Weights of a small GPT-style language model, trained from scratch on English Wikipedia.
Training: a variant of Adam for these matrices, 7642 steps.
Each number is 128 + 24 x the weight over the matrix's rms, rounded and kept within 0 to 255. Layers, rows and columns count from 0. Numbers have three digits each.

# layer 8 MLP up, 384x96, rms 0.241, rows 134-206, columns 0-95
107119126127108145159133127103148136128151089128111104162163083089139084160073144119142111136111128147148079126131139066119127093111106109085137114100142101207133130168166095129148099092144120144173144159121118151152127137086090139111097148170179144107108118116166115110125130153144082157
133156162160097144150104112144130144091133143094125149136127141189082108173116127129125122129139114139148134142136114149150114076133105168161136107142112116138101100134105129145135077143106139160134139144162145149147126110114084136153159131112148135153115136094142123118112134151099124165
168160135118161125138131128118079144088108128104124098145100123130126088123143104123177126160135123102102104127158152157124159119096111112167127163146137157169157113121102087137122107132092141119148150134105146147184112119135086119118121158149157087103151130114150101160107166141119128119
144106126111121096154133112103124112141094092170126150083130146093140117164090124101146109139141130124138132114124203143124105132162159127118095140080169155144068106138132092137105137146122140139113142150129118114145118120121089108155114137141116109111134132129103148159097172113146129098
169150118170149110134118147152098079138152121140119135086128164097132079156119130093139074167099161124134122138172115164183143131187162140095110129084121094118150105116079134103105140149144120136103111187123150122100120152133143131163107134138142106097117105138085135111143105104125119111
111157097134169121158121122128126121106082137086115152078107130140134076147125073102152124148130172112102130150124129164184123140141148185089153156149180098102077150127083140091125126110134168145111108133133155121076123113118142108097120130085145141141132100165142094087125195141124129167
132167118108136144152078124183124126191152121129098079129136153144126136080138140133144129127108154175129102097125137086103079127145136129137112163153149084122080143186115125140096146110120163110120096124147133138137071101129146104176153124105100094172132184126072138156094106097205097126
145142126152114125135132148134145105127099109107086146122107112122157148117107114119108128189111142155123115109110169163138119153122129113073136100124119123130112111131066108134100120122148080105111117114124189164122129147120137131088140160144144101093142141120134131165127161160147125152
139155157082158101127112123118127133146114130109110144104121150119131117159118096142140140150149140143119112074156145106156147195130126193144140064109125120124130101140057118115086136146116105111132122106141145154176121081141102119148152141118115091124164135142101107142138134127116131101
119123113130107135193104151096144152097121130107123116153111075159108111097148087104152119116144124133106149095143146130142114123126112129147137115147122093125120156119102138132161089099083115156100085133134118197144127117116149119156176127126121149144135176161118139136131113101168123095
131140151130127065152110126093104155124117103108114119146112113139143156099151135131105143125108136131137133085139164160149101125131122136139101112145138095118082166134118125145113130157114119087101098112147147131131150146115149120108140124100130167112136129123120157155114110151159132108
203117127136138111119108109132120128110104129148141099099093182115121106129125106156131117115091175121134098134148136144114137103116118136156107105126137121165152114127114103112135165115107133129155131147105119100176110126128086082113134149125141136105147133108137132124136155142123142146
100091114151125162095084150149138128118157119114135115098125122184146112131118149107170137100117128160161089095054138095136125083146149166141185180108138112170111109137132113152138129115116099108129199137152117144116122150097076124121166131104127148154142141097138124099104117127120120155
135116126147152130160137142116136147097156124131134125089129096178094116125091127147124088108102126126090126112122158120134104111128162111165148112128126155148085115133136156145106136112118127134108153112154111118152115124076095145109142136148184161148128107121161147094126090139118106081
125094129132096138110083091147136162114143140154117115141165116141148119137123146123139120159134126160133100170145134105103146139159110171132132114154125083135118125160160097094115087126111125107170141099110119100145035081122144149162097155119119112115182122173148141143126142146154072145
156127142133133141135098124098135082144096157120144127118084152128110130149139067134133133158138142117147106120123121150142129168116108116154145103138187141146145149119087110125100073119114137150122145136145149099171074126127088128098110135120162116120109158073145133112161105121146126142
133113160160122118115085113142156137127098148129119083129128129136136138119148120146118120122091152122110113092108205086157098137148124136141117132121110129154117115182129091147126121103151110145134138096097111122136148184108141117102129145151124117103157126127133155170137131117149100120
164107159139144091145133162102117118125080117117137134100119109109092111127150134143164122085112167143149116126082116137141154120122120105150128121114188148155141162137118113099133161129097151149119127160149139120115161152113074086117137143153157125103130131114040117105151148142099139086
156166104136130037132144139101127169060171101128105111142114132184065094092069164148130100167132114154105097130145135084126151081141156116101149172109154122132151100113133136120123126112142144084145141144139144170099129110115100134130113165197122113134131144106059110146106126086161114117
136124107126105106088084113145131146159145127156091080150099159117152128116118126137169134121157140159146148154093139134113103079145107125130106101133167112126148101153133100121130067113146182114170143088131154124134107130121135118113112113151122150139139107121126129134116133157121128169
110146101149136112150133147083137075141119145104127143081135136104122089125109129098092132141129142118103150093122163130146102136135098181098142135128168098155080136146087129112093132117100104125129135155146127149108149132112105134125171162110129129125130098143109118126125143173127134129
153127171140135120130144111118105145137117122122105097152127091089137129103125136138099145164100113153139099059096136106147119106189120108106097119144154076121099053172125118128115132127157129112123140126128162211117110141125125151169102156161113105127133137156121103155096120157133122174
135123118133120086126093095081114139127135120153108107130139110090112121181083153121108129151131161112120140138113136138122123133144136105116119122156132124124141138117135111108160117153100091133141120131130116145134100125161161135154090146156127123084160133125118126117135120100141107143
146130100102111112128115116136105142140148078134166121137126114147153124123113123116140120126125131140112135139120130122144168140144136139098140145117121122120140132108124116104134112097146149160154110111128130122136125171123128150129096140138132126160098144106140118112151094118147132086
126112161131107081125098097105141150106140125159125129149138124098103144157128115118161108133140151153134109129139126075147112154147112138120062140113132107115122093137082154115129103134102170085135119123143129139109130127121134170115094157129115150136151137162093135172150097128205113140
111163120135160129112147143109106166118106147123080116138089115129137100114141149124177152160138122136103125152074127104130111080138136134109093138106113161163086122113105140149119106102095136145133153135152163175123140116117101138110171103108170155130112138120130129083127148129129138128
182126141182082101143131139101167097077157126131139119145113179144056095115150086174133042158088153156104108128078133143171156143132113124149174140135135128129107093110086120161114102104115112072160147171144128161131129083107116097120133144118097138093119152131116120142183173141126129151
118154160127127107125110088122139116129136120131144115119126129133097126144107120125122131100129129139120125106144156117122151156130157159176118129141149108130121130126136124132117126127121151123122122114079118086114106145136114124152121155130110141116119109121138089125174124112122124146
100137159113127118134112144137134125102101097114135143145092111117131105143129141079124129159095134108139133102147204120153142138175141163120101090127111109179124131159161101109080110125133114125142123109139118141135058111086110144145157149131121098105136111170117142150129135168143122093
113172169121123114134127127113119132100110188119128135133137068168096117126114060140106100139117134124144145111061124167143169145111129140155144154136111114110129092070113117129111126119097176123114123141155131199141170124112113107102080141135136129104167127173122138144152146102148131149
129148129128114116127106131105128131119113105159140153124107100151133124119123143120117123116135132132121141130106144116133144146128145157109162122109143127114125185126118152105108130102125162143110118100113153145119123104119124170123095158127128114127105134125147127086128125125127119100
143149155103154134117116091115131162066165113064116119128138105168125083132134118129193141158155138146198088149106119108089138142122156168106159105101137142191124111094130095121138150097112103175153139116118121167125115118110048132144100167119149140125127138064185110094133119139120122150
140167133124144099131139088117092165166093132087172120136123156062113104135108124107168145122122121169120124131118152109148103113126095173141115128084157112126113106138117135176106128119086140082128121124100127152119163147114120157144158138131133078168106112187085108160107174087185106161
143153110127143115102094114153114119119106180113139126122087117149157135127139131126135109123134143155124110134104136162122146157147165135184171098146130159171100149111117128139105127098125149095165136133118109177101117095110103051122160125096145147078137131147101122123166146156114137124
112121101162165137115122140147133135128118118152124152102093094130131111102127128117131144155132141119108132135101157125130137065134176155134126152092132107111082089146069099136118149152110136088114178123087120139148129151107104080126183133122144132133119119128097140120123116189141137138
121138178126096079130131149143116165096170121117059118129110113135095129150099137105136114112135130130156076135107153118119164112135185130165146139114145127132126132116146086183151121110107107147126110146153099103089138150116075110101118148128175136087121139148111126088117132148107139138
099131138119128154134141147141120100106135104135119132150167121115145080153111141097128125172104109178153140092125132107149133140132127158102120070105143083118137137137138127072086132134127116132130150161143144140139125175120113123147108134171123110138101139172130114148136114088138114107
176113142120153106130124170120148151091095072133132154121111093111070101141109103113097127125145113137111076123122129119201115142124124147134109126095131139137140135145087113139122135152074092105161131159144160142126132125130099114180149123128159123081130133120114124165179132157120137112
123133151129172139119114120174121121112119200080108075152154111120126051116098085099073147105061158135078095179141132108116159153135130179152131129174105114116153077092202118152137127069109129192148151150144179136183111139099124152145077160161120125125120187125131141120096158102123092073
147195106137150144140143117133174114118135149129113135131112138106128143126104126150166060146092110135125153133096154106129150063146147134114108111118132129112109102134112108145132172128115122127114104106126141094129126138101130115169116112164146114102136088154097125139116141133151092160
162116096132143147088153074067118111167157121123134120092163145124142103128089122148132111144107143158108106105099135078175118146202136125104136146130129111141118090151136107137112107155124147106133188115125151113142161120100123171148099129190114101101118095101134125152114122085160096155
150190121130141141135149109123081127115092140083141153109129164169143130136119131131143098158134127105076104107099118125139133145136141185105162086122148093130094117161122114102094121107132151133117126144113146167112135115115112142123127139144126109149112110150138130139134117136123096117
135137156210103105070082071084103164142118168073118081149157126091151126157133089107175162075115130141162101106080132143117100155118139148125121166101152094122143155128142138099094116114161118152149141145149155128129149207098115112157121128188139122098103123105130107135144117154122106159
168197154146119146160111148083121104095117084128138119104098132097131092132135093139137124084135134138121133119139134151167149129099126195107097159108122122122113154115057124156141126114073113065145086148154152136106133095117125131153191134115088129132173095150141125167154152088182086124
158150125148100142126129142120101126131157159105128109115125097142115125108144123132184122095172113131162151140142119141133131067135169141148126146155160066129121153122123118152144149134091111133127118155155150148104116105129115132086108125124135121170157142108156102111111143085129113107
114164122157137077156111162145076123110104113139083159121099142137136097140117132115131124171148121182125132107147176131171112123136124124116105163113138131158080101101083132134121163151115148123163117120122135112123128148092115110151169113096126146145132116103109105129125140123141135117
134168126168124135113119151101074121086121113156120121129096112117098129161134093129105128095143164153130105110155119178121139087117122129123134153137139135197167141135115124144085160137124100141163118120152154175155111095117087123105132132162193155101164125087109140133120149110121136127
181149150146095122142129116108087154126137118105075087145098124164131127111144132079142097107132149110150143137100122125137127126155117165096086101145130094114111125151144139124122092141106148116154115118153184108119166110129108178151154122144209157141158120152133148125108101155166105143
140168126120112100101120111130118181138097104150109116150113144158144118114127112123135145130126119113131131098104150146133120117110148161117125132073115143103148132117117133162117133126140149144115132114139141143125127145143146122120100152157153123119113113136144130110106168115143109097
165129150116172149145127109131058145126159090112107162153153084137114066100102106145106087112164173122127112133151147120126111161142113123170113106134120114145183059111110117145125157123126102172130126148183116108138107132099069099107151120163151129137148168145153079095137166130139103130
124123139141130145079081130146150091128151122121148106126159120162155125110087145134149124172112135183132138111122177096119096170127164152090127107170118144156097118120133123140116138103128096144116108105106142145088122122103098145092081158149107119107153173137157122144134133140145099127
121121115125151124092142136132141149111130063168121138138095118111132132109117136087129146122146113143157116099146133083133123067176114156120117132122132114142127123155137121121124148134152134095138124111131129126096132192110112144128121151144173120150132101127112099095113129133117122139
120130175144110152130108177118168134107139099130110137140145088153089139103131097150106081162095114170164158142111132139133134121116120121145159162150133113139108135106121136122112091159072135077116153144145127158141110098126106113132100133118119091094180170155125090087122184131120128133
131164108121167102114124112095149086135155151123123143075147126160107127160093112126123083154143175150135120144151126157116139132116189149158122105094120115145136118121083118168130132123125131093102172113204126171163125134129135137106117139113138139058130153096108150081109116137121119101
114168144127158077163160079132088163119111157121087115139110101108125137172119137138158125148151118115129132076153156131128134157115145149161111129086134137154131109152144119133129154110117095125094110123141125176092127160119145095109152114160157116122148104165152098106170134092120114108
163105098109113105099090071133149143144115127115128095143107158134141145145146099085186098136172120121144114126167164086114143146169160106137090124125169151152118155149126101111128096094107140132143181113142146111150077141141125114151099128122133166112183110117121129083128116147155116136
179147148183092125144119088105104162118143126075131087110144164099125136152137130128131118127134131155155156146129117136122128121152102166112102127169137146115146114144118136119129130119125098122139108128169155130093116122128123139165137115162147123132133138111161106145119119100115116097
144192139110130115151140157145105179113143093142109147090135106129138115137121097087117136098136149155084100091146132150105087104097151138083118118117160147115114133132075149190149141131130128148109161115141143147147069104124126119150134141096176171120122125114142100125181145112130122129
127121129103147136149141096099134178123072123067133133139114119120119099145098085146155137146126121163130107103140144121155169126122073147135142128174134129127137185118117093121113117132109116103144148125120141144132133138127121142136134139151118084180144154140114112149136154105167102135
146135165152154080086120119092066158131115115105129103135127125146128146103072101149147121170176131121171135129103126155131141115187137159098103105179126144104102123156103118157111117155059178116104111109140144173141114138147120176091078124131136107110177107096179138146125140171126098131
144134143136157079135099091144164161151150158128091096154093069138159147086142114108135076167117120137087163167148135135126094112149154143135098116119156106108136086129120132068127114110077175065120146093136152114158124116127161156127136125113126143060101140148081135153139100182204109158
139140155134104127136111120153079159159086118119129094133138137140132142151123136104143131131122166119102100144110131150168119129128115144105126110101133112120116121136129134155101129106132179145138104117108150122104124146137133146108116140136128117148111108153144147123108132112098119125
105129116103154084114095154136123190133139118075115129119127089144089087114074127121171162150162107211136134104127164121137171148117127147156114067151132122146137148109109125126112125119116084096147150110158127181113128135091092136116127173127116107131144158157110114139129135138127133115
133137151116100102109122137122156159111127129104101134115086130161125113123156145051119121148119116144107133131143137127163179143149121128141146088118135112115116143101080139160101099117087130059150191143142116121121100143119115095139143114115131112087147155169067136114169106144135143171
181108161143108145136092142115072138108123095155138117114130141120101068120152120143121132118120129170139132140090137154140106109148119149131124153125154119153086172164123139130145147133097116144123087114131127139105109125099096082172119115140152130120113102149146140143144153154110151133
137142127115147151134114172146116144116159112145109130099151117124115068126093103139132123144111131132153106076111132120119095114098118122162153126098134149159104127122128111200147130159138130130120127141152119173111147114086096126144157126114168133148142117125147093115108183144115124125
118136107128115148146107082123123137166099152096148106151148130145120103132119093129101117147114158143105136127137125075100078096133135095168113133108159079126127145098120141150140070106144114153220206148159136141138137105124144120194110128124125153126124143156102121149108124082186106140
112129164149145122161163145116140131118127118102116132133160149086075106160088137137170121122142117153082102076148159099124111155127102138125134151127164103173108142167133143121103132134122067097131111155080140170115120181096127146114128159137139118111121149145106078126111108076157111083
134140158170095137150108088139116116132132092107129116095143105145149144152134112157120112160119142146141114120115127092109166143150172129126119115157144140109126105158111144105106126113157141133123083135127170112126096141136130099146118126142133102145103139122095127129142102119117119135
119160083140091148110108123126154109146106176119148124094089128100146138115145106109103121109163177135120118131073150107147115160144145137081169116140142102187130146145142117134096112100143156106132150129104145137113117110108107135100139133127160087111125119160133111114132134148131123127
123138150130131069108118127146103133103159154114093100082150123139129097150104117107158142139106144143135123095143119135146143122127153123143149140096135154133158107112153149135146127117151148116128131155120114119136121126136094137113115141132130138132135126127142109135137155099102124121
147179131172091126137165100107121153072177077092129103120157108146088138114086113143120113157065121174116157108100139087109143087107126134171117152141160087145136084151149145109090086116144098090151097130133150142106131126097120170123117143122095120096132168153165116169102129151128113118
143109145122105128120113126162125090120109080109135115139125126115147113146065117102152119152101095147104135112122182085101123123167160105147129106148161079132128154196130104121079108091139130178146115127131119139133115209122124122181140154191110066125090127171082121148150122168155114082
# layer 8 MLP down (transposed), 384x96, rms 0.172, rows 134-205, columns 0-95
062165132109118131161122083118116143118134063171111124143164094114133108086143153088159122186160102151114156169138175070169117143124121098110136089094110135137128124119143118151145106098153136119127117148127111124098159128154154138092149160134146139114141095118131151142153107186129102135
109101163142118109122128138117137154125134116149128128165137116107159143114146163140116125124131145128158147129130092106120083148125125107148106142097135178145121128125128104099126142123160145117141109119140127083122111164182120098151146061181159115109157094115120102114138124098120148123
141129106152093102153100127121128128145108136131125150093151108131107128104150160120074115113169115141132189110170128122131111129152115152109125122141113151126182129158150156159104093096117107149103120093145166120119131116146128132123115098128089132152152091191107125129099098131165090127
106105153129128098137150122134141112132092151139132122119129130158145158135143138116154136144123082133140133113125113137142118128094132110098122132137110161159120104121141127102129131181137130102128147133141139141142154100141106111120096109132098164143133138105126117153097111121129112119
155155111123142146153124077100143130110159135148135167127122122150073108113134156102123118149146148134066136089106119168149127156088078135149145103144109122127151187125141181147145152151118125172125135112141113083118144075146119148138132076124199082107128088141119133141100156151112104105
159152131113161152137109149140125125101140090136114105139162124111124089145109117103148128128115145124114150113148147167105124143155117142116104112094161135159077073158094134124106109098139128167115104151135148124085141129166131124134113064114130164133147143132127153139129148147115224133
074150120087148139159114113111152120096169132111129092146129131122133092117103171120146103180106143159112159169141173155131176123134111129155077140146087101128127167148097101136141136145169123116113137079120171136104170144153093110142097171124093113160097108059130098103105164165200061144
131107092157158156110161108144087063141129168118140107109148114143126084114111154120153131132142153138127130132128136128132111115102143130120130111092114104119153099162096143095135166101144147144164080141155160128096122132129135144123106135181142095116150148133151106141120111130148137121
159072104098137094132154097153149130119112129150103131123120124145148152110143108122138150082129099087121125122096138130143171175164099153112135128097112148102085156123144119071174103137141127118132143141145131166168154140120127080131196116077094113101091139138141142138148104108111183156
087092134140120147178143133108126134110116128140128106193137113128128143140156078149106125141152144155133105135162157114118145120102083102137172116135120109145124136109110091148093162144159145087098137115119141126113138114127119161158136105162122159121166136092122084139098117105160136103
120106145141133125173119110137142123120114159110124106125126133118096101147123167132167121116150136158119123163100141125120148126127110091118136137129128116150139128115140120105136150120131139127140161103134125139100124129152112135138118131144158135123114094121107101128110137109150112136
104173143118133104125150162092100125155118118149123124131101154137159124159139120094133122146147098119133101142121125137137113150127152127115117142120104132131157162115138162130130113108128131123132134124116152120104153125134102136151109104164108137127120144113123119117156117116144155073
159118184097129135156127166112128090093116122191164111139126158093186168140174108090119124155103121102146091126100053103097102108121107112113106107131121145111096144126102157156162108143122160154145122125151133162144121105131118130140106099122134149141132108111163152122114134126139254074
098163099133173168153135102124126150121129183100125184146138133129137078120064146138153144121136133120125134145109139101086156127147132122117104088164131101137131102121120139134110150128117163133140146120116149101154124124137100119135112085089146127122124112130125144147100108148141116157
109136148162103150141125095147132159131132126148090154165140150160090127154083057067126098165092147104125154180132105128102064140158149122111103125129105150136141139161171085130147121079143152128119109098127106178124139076106155137125152076175138164072117108116142134123149148123095130110
119121119137123095114144094149142111116118158146115083137107139137154084162127133175127128136170134126124105153084130095143139102080133155122105142136077117108160134117131116126150138144109134144114127129130163105071109134145119168133124078102132153135139117116126146131141124188161112116
107136106125119167127156122123137118110145138135177150111125130130144093151101158121155100133133114116110102131151082136127112119094130110154085125127143104131119111109113176159130132117126139114134152171102119175127146118121118113139131187124128134145146118149141055130128129112103153111
122104068160130146091136093126113120126144110135130123111097169172151101169121131111137130172168132120120122132109136180158144121136110152102121102116138132129160139139121107151130141110161144127131079093112143103103152138156079102162126100135143140145143100118126117158114121136099149106
141107133077131111126112160110135168106097120090112144114120147107129187127159215146153098116155155132126151106167174141119118092188118133149082177129173095123171095129136146129083177131117078091176112031123117107135154156095118145110127159098099142095129088129159097110122140127158138106
123130146110102127138107153115145137116104156133152108126120129120080129121107080115100116142129138139118129153157110083112134149153134131108123125147148134146125133165110135094105166110155145129113119119093127137130104124165098145103149139151120175165088168156121097138115163141133105103
173089103120129161103144152146106127119102118111131113150136124150167161089143128135119129122119108134164114155118119139137127117110133093142133103130135124095122117149156144127156144079094131104134130139132096112121122124167136101117140126115133145145118162124114116157126116126182123130
141126129071120121151057071143133170113132134161126122126074095117139102163122136172172142111161143121154136140141120124094130115138182099140161115078107154101191142183118170133150112130169129164133100115114069109135147148139162186121144096102112128127134159100128105081102132159124137093
124068110131149152118137144105121143117154175113131170123103129141153165098161125116117130099141134106145118130132076153135145119133108127108139105087152149145121110104124108136146126138129128140132123127134133144115116133081104144136130102151132141158092134142112083153129091145152095143
106127131146129122095142141114119120116139157125120135134123153115130134128138147113132133146149115108153127122127135139123112140126126120112125113141132119130111108144112134135143138130125103098125142164119148124134133116091136122133157179121140124136139124114113065135129116131140098143
095142107131154116097132129151100138118125153118147140117104150109138108158132128103160097091157129110124124142158095075103137137126159108134183117152094124097120135131147115148173081120095122157133142149122148131134126123140153128112142127098121144140114126133156065141111147130156103105
153070139120118132115133158121145133112142123146126099105133129108136152098149142134104144084139119152158119121168112179117118130101106117135119137183140126103119158132134129105132125131155111119110133127156163100129170087117123137138091145138073169177145078115147119125121115099125115128
163106098109140153178125097136145145126144128136127164109154133147150150099142104125173156103109112133154176107161139167135123085077137097115197146134139135105164147127158129124096093117100144140115130051140142194164142104101116081113136137119081085090037094130111103150105124138134113144
137118097138143151110152162109111109115132132140118152121125140136147126103159154148147138130139142112145114113132127164116128088123107087098140111133129140154105109132093104138122107134135120134118148160152136143108121125055137127139122123151104123134145142144140072108111113160141100119
107141131115120115128117096125154151132152121084145108088168128093145104136129135145125102119125126118152161143103092173128127145088124144127115134183127143117089172086138146139113100112094135118123148156108147140171107148167161121173144096138103184138113122109089131094114145155098126151
133138134137113125145109110124134117089119102135135165126096140094097133125123139091173139152132162134138186143102113171117157162177091116128118110116199121132154082138131136106146109139151110092138108116148125132091130081143147141085140134128143129117140053134138108124166135139100112135
148129131141122148124138131098140128126140161105126143128127128114149099095149126122135132141145138113127126160118114094130141129118138114137129127128115146175130086115105123134144121123114101136131118136132141145116141143104133133138134091163128127122146152148135059144108142136147127129
156094100108114115153130130102149117148185114136141115123137179118167122118153115124119126135109135127134129113150097157144155113132123065122100165144135095166140168083075121165111093149082107120179110114133170117128122104205123029166134139119142105110118140148150132145084103170116175091
085146162134113128144140072123081129098090111137120150088135177077115131063150109119098112133146166101131141181136113185080123081186140101160107082146132140160122176155128145106102114140148130157124105178103145090112157101129134152129172116136092109154128106121109142127123157169149171093
091119147129135148100102168129096121161119123117092107148161121127130112149127096105101164151125112136119158160174154145129052161113139132117153174122146122116124086123122156155106154091141093129156139106142091173158166138114137123116082148110160136120100116130121091150131114104112150098
122092117116122125136142108150141164107109134139126148136134162119161146133108105160095152109128155113111117094094127137106159132095151112099152133119153136096113087121092146129115137125169143141139112119130154146116115090144100136145096140152088109139119109139153160122130110141131199151
092157131178125159147143110148106119105157117169123142144136136179166130100103132152129080124142151145140106139161118120133137129105132102128130117117119141098131117132129153097147119140100127150129090124174087130094144109159152128130083102086091123114136154105135109138096132121169160117
128139130161129122108129114102114138117107105146105136108110116098134079128122043106180140112133106160140100162165148110110136142138134097140147120133130137172157143154129123114124112132134097177140150148123154115155138150156163128105111103106114145144131127119130114142063119143098138127
123114096107117118108093134160123094087145093121170133076103115114144126143151152131113148117113128109120102114098105153147095135135085126144096102156105126133156201116165136168181139104128144078106118159137129078111156136145108147132141115113135143175143110147148124154149161149121186098
086166117123112152190119099141150131112153138122126120128098102191138092108080166140146098140145114095121160142148139107109209156167090124116157175094170079112193082119101121138163137111082128142109119121100134124155112182116105142123114129107066151113100150193173171084057166135115111067
138128115147105089141113165172140120094126122156156104122134100111120130132140099149095099129162132111145120114118160102151100106102094155122145118143115121107139102111149150136111111153126129134095077152115135121184126112131105175146169129197123099130120129116129131123128139121127185125
108097141148156111113171159142134127160119102147118127105114138105133154138145125118117135135151177109126140087088143097158101134140098154159106119117109133222104122098128114093087144116116165131079108181193125086132130148141136137120124116105128090160134132102140114166115086135120186152
128132146118133139128108139133126097121155136098153185148140123158091148133171117133122136092150117116151123143113117107170115146177146133097115091138111157147111135139142110132140112115138127103096146135126138093141091126153095125125125121094159161140089148107095120147126099097110113172
189104135130090158173117198129130087083136069188090095063157103116073123076103136138146113130153143139121172158183080156138074115147106072112098015119136184126133098155133105121163190165143163128150091146045144162148142129066128168083163127151178161138092165110126165182115156043152154123
097186157114157172176139085122119148136146124149162115127063184074129129146143099178137119116138091149110156142114129114077172115144141131125120117098110129122146107146144111098179115101140079157148110120096129085158130137139138139104098138097142127160171126160155095135037127172092156119
157107128089112139172120132132146114120153181127142151180125159138170156131139122111110176136135111131152149091109098141124117141112123140086144122109114122150167116122075148148122090156152083151099088128177121088104091159149105109168082090089110140158125128094156116129116106130138159153
103083137138131155094146118149121130126097116106133146129126162135126139128090118124135104128111138110107112092144149120117147126149116144108114148124133103145113127122133137147178143115146151132125159155110087087153143146150125128100114132142105115134119108127148136121111130142132148101
169128139166087137101121178152061156163128123121156139172117126100139116174110082129070099113123126148138116138204112109154177101087130167078118161153136102109150129153128112149107158122141128123105129129125111114172095129150113103124142168120124134158108088092054132164178100108132173147
100052090089115130114111145110123108144143089160150116097157102129125089091157171117131188091145085101119114130187098169143148151119114171094136091091108190141118181168120136138109148144116118135144119139135106172095164178150116138138128092129122118134142142067139148135171135152098144138
105117129136143138087133147137125115120104114124127140131117151134136164096139156109125103132132136161147107131125140135145138151134121111118121139139128143144135113146115114125142113123126111136138128155111145121112125116074141122126115131142111119150154171138141089157109071138141107115
130145129115130123194127114128129114113175155066134160103116163166162125114054118138115123174085033125085135132195152083124170099106097107132119126105105109150083125112127177144096125134114182116163105116126086174155153118100096110152144149165151090128134148128136125134195133132122178093
160108120095074123114127135104137122177086133121130111154088160070121081153101129132122117192130180112108165112124153140128105148107171122103132105152122112143161100105129164115086146137154168102099118156127137156125087097095108120136103193157103107116143164171142106113126165139158139132
119139132122115162115121125107114139113116140101117125137084120137146125155119175147141139169129147111126141159122131110116164139108159118144146113131141146107149100128119120127140121110112111133135125140086111142114126136088165138126103096129095135119124133152096146153152107096140101128
095122114159136154159144100142126178128089132123109108135102114134117132110143114111154095120163143117113118179137135121132129123126155132123162126100128081133141150126125111136183127164115152182156102158110103141122127096119141111183139123093099140066103140130120093126112151109147089120
161136125124138130090104155111112091121133093144152125129140150101112145123155153142128171107122136132115100165147112121105103140138141115098120095087097140136120156172108129093168128148165178136136119160145141095159088193098129139122170114110087143108127132131096118155157125101077100146
156130132163132148153144118114111110092147156122132115125097157114140156146087156092145106155157116156118097181141130121097105124108115142138072128107125096161124092118136143108161142122105124138116111079103129104111153126125129158154108127111116120139172111112172147125162145098145187117
170126140112127129174138126118205117123111134145139116148158119175178110150136142117071119161092119120102153142115145143102120150083104116133142145081134078144090109161138155178144087133145090113108126125121132132139133143177120146117132044097116148160101113118105156136147141113081165128
114126157121139145090157182117135111145194118165124135140130103147132145144105144129149132139107111087110117105127131124084137144155111093066070104101138164152114178114129092120158177112110133123112117162125100117098144146094145153157142139122151141129127148102140149114127125113126154109
070062146147130126131130118118148118149143108109142111126111138132085129135122142141208135129109132102128109169108131124140110144147118120125132144124089119165127113127183091120126112123124158151138125134122118099120147142110131149124127066153123115120122143134124144118123152118136156143
114132109154126093091138116093160170113135118137150169114153150084112110132113132109126117128120140147101137124134141127090090117137132120120147126121119117097120142163131170182106145152128144127100144155098096162141133136107106094107159109141106129159131132133154114147111132123161125097
080103145089133105093157104154102082110106150158143118096143109145119156091137123132071135122138108111173103122165166163121119110072156138113141135128136129111154136157205106107123079129136106159104192152156126147099149181188147124135118126153137132150119135174110108122102098113120155106
134142126117106110186125128131125120143179129121104180162097075117094139090145104081137125074096150127134175155114128131116088158148087102127159148114100107134120118162141172077121148120153159101118111140157162113153098094145152146137106169114166145110108108142095139159122106153118161177
108128114124147157118163118130138135111136133096142149130101101136116152111175163144120123118140130113151130131124147179139166132144143108107153106106099146136090152134122165105141152113145144115114121127120128146116105127091150141122117108122121121137132120133111116167106091118126124134
085094091112120078131116140124131164187155137104140138114110124118087184161137123084150143068159134142112129135119116108100167133114133150155116103165115116112143139144170167139129187176114119141094153070120138126107174105161145102152135132139119099188121120130099091113126122097161116143
159126125113093117158134160138112147125161115133112161123135132113100138135118130124116122125120136139089143123143104145156094100115105156120162071139087132145127116160117127134128148190102141074121143118128117128122162107118123156146084145076134109105116147132132107130133149132165146153
136109117111119122087110162124101127121142093136118114141131082083123136163144145103143153120090173078127102154191118172112118149167135126132143101126125148143159098150101146141120141108139127143132107146094132148102181127154146131094146114131137116108149133113107151145113147111100181118
118134148134077119129153149152142104105083137119121111109144116123111167130122140155156103131164107107140139166101128150132104138152145112131143115127136150102123126098134125120120134144123105153160142120072138144156108101102152108093101148157119134118144122123131127153142147117150153100
108094142108069113095139125152165070121103103135155092139171123108104136120155131098135163180102122117164100070140125136121094136140160139116114160123104148138165151124115164146124114127156132152099138138117136088107106124150157125163147153152164107156129160137116139093090102116159139136
130120131060128138146164095147139123154147168142145120156101119105122166188117140105113095095145130166140128170089129125134142140093183098119114093138120110095119166126099136152132182111111083088127127130135139121142153146127165143114125131158146096156109123072149130106085132132109154087
109130130101143113140125143123138160132136146110113122155123144130129142113130164109175138105139080114128126135129135116132102127072109123122110152125147151136127170145132165147158142132147104143128184136095110120130166141150119050127138125124086110133138132115106107124128104118130140141
124116114107147191178116160127105091128145102115163122125136120127126178112140157105128158137147150096133156156117115129127045149131113128115104101139129119143119123104119181150122153122126142149092131149097134155122133147128122138144119103151114142084134146132131113156109140105150179120
137127114119141166144123120161124150138125092119175147125089113146119138103133164150100128130126114095146143112142074129131127149143117118102129116163144118124101147128119105123155107118155106128122122100126115143119143125144131134111136051151127114103143126150156125108112139132158144130
202131111112148074142152145106125152114125130136167129082092121127121072120153113133103138104101109089121154154119105131127053093148159191116133088125155118162130165138140153102147107138156092100173135141141132156104128140114112130104152146057111169158107156159091121123164120164099130117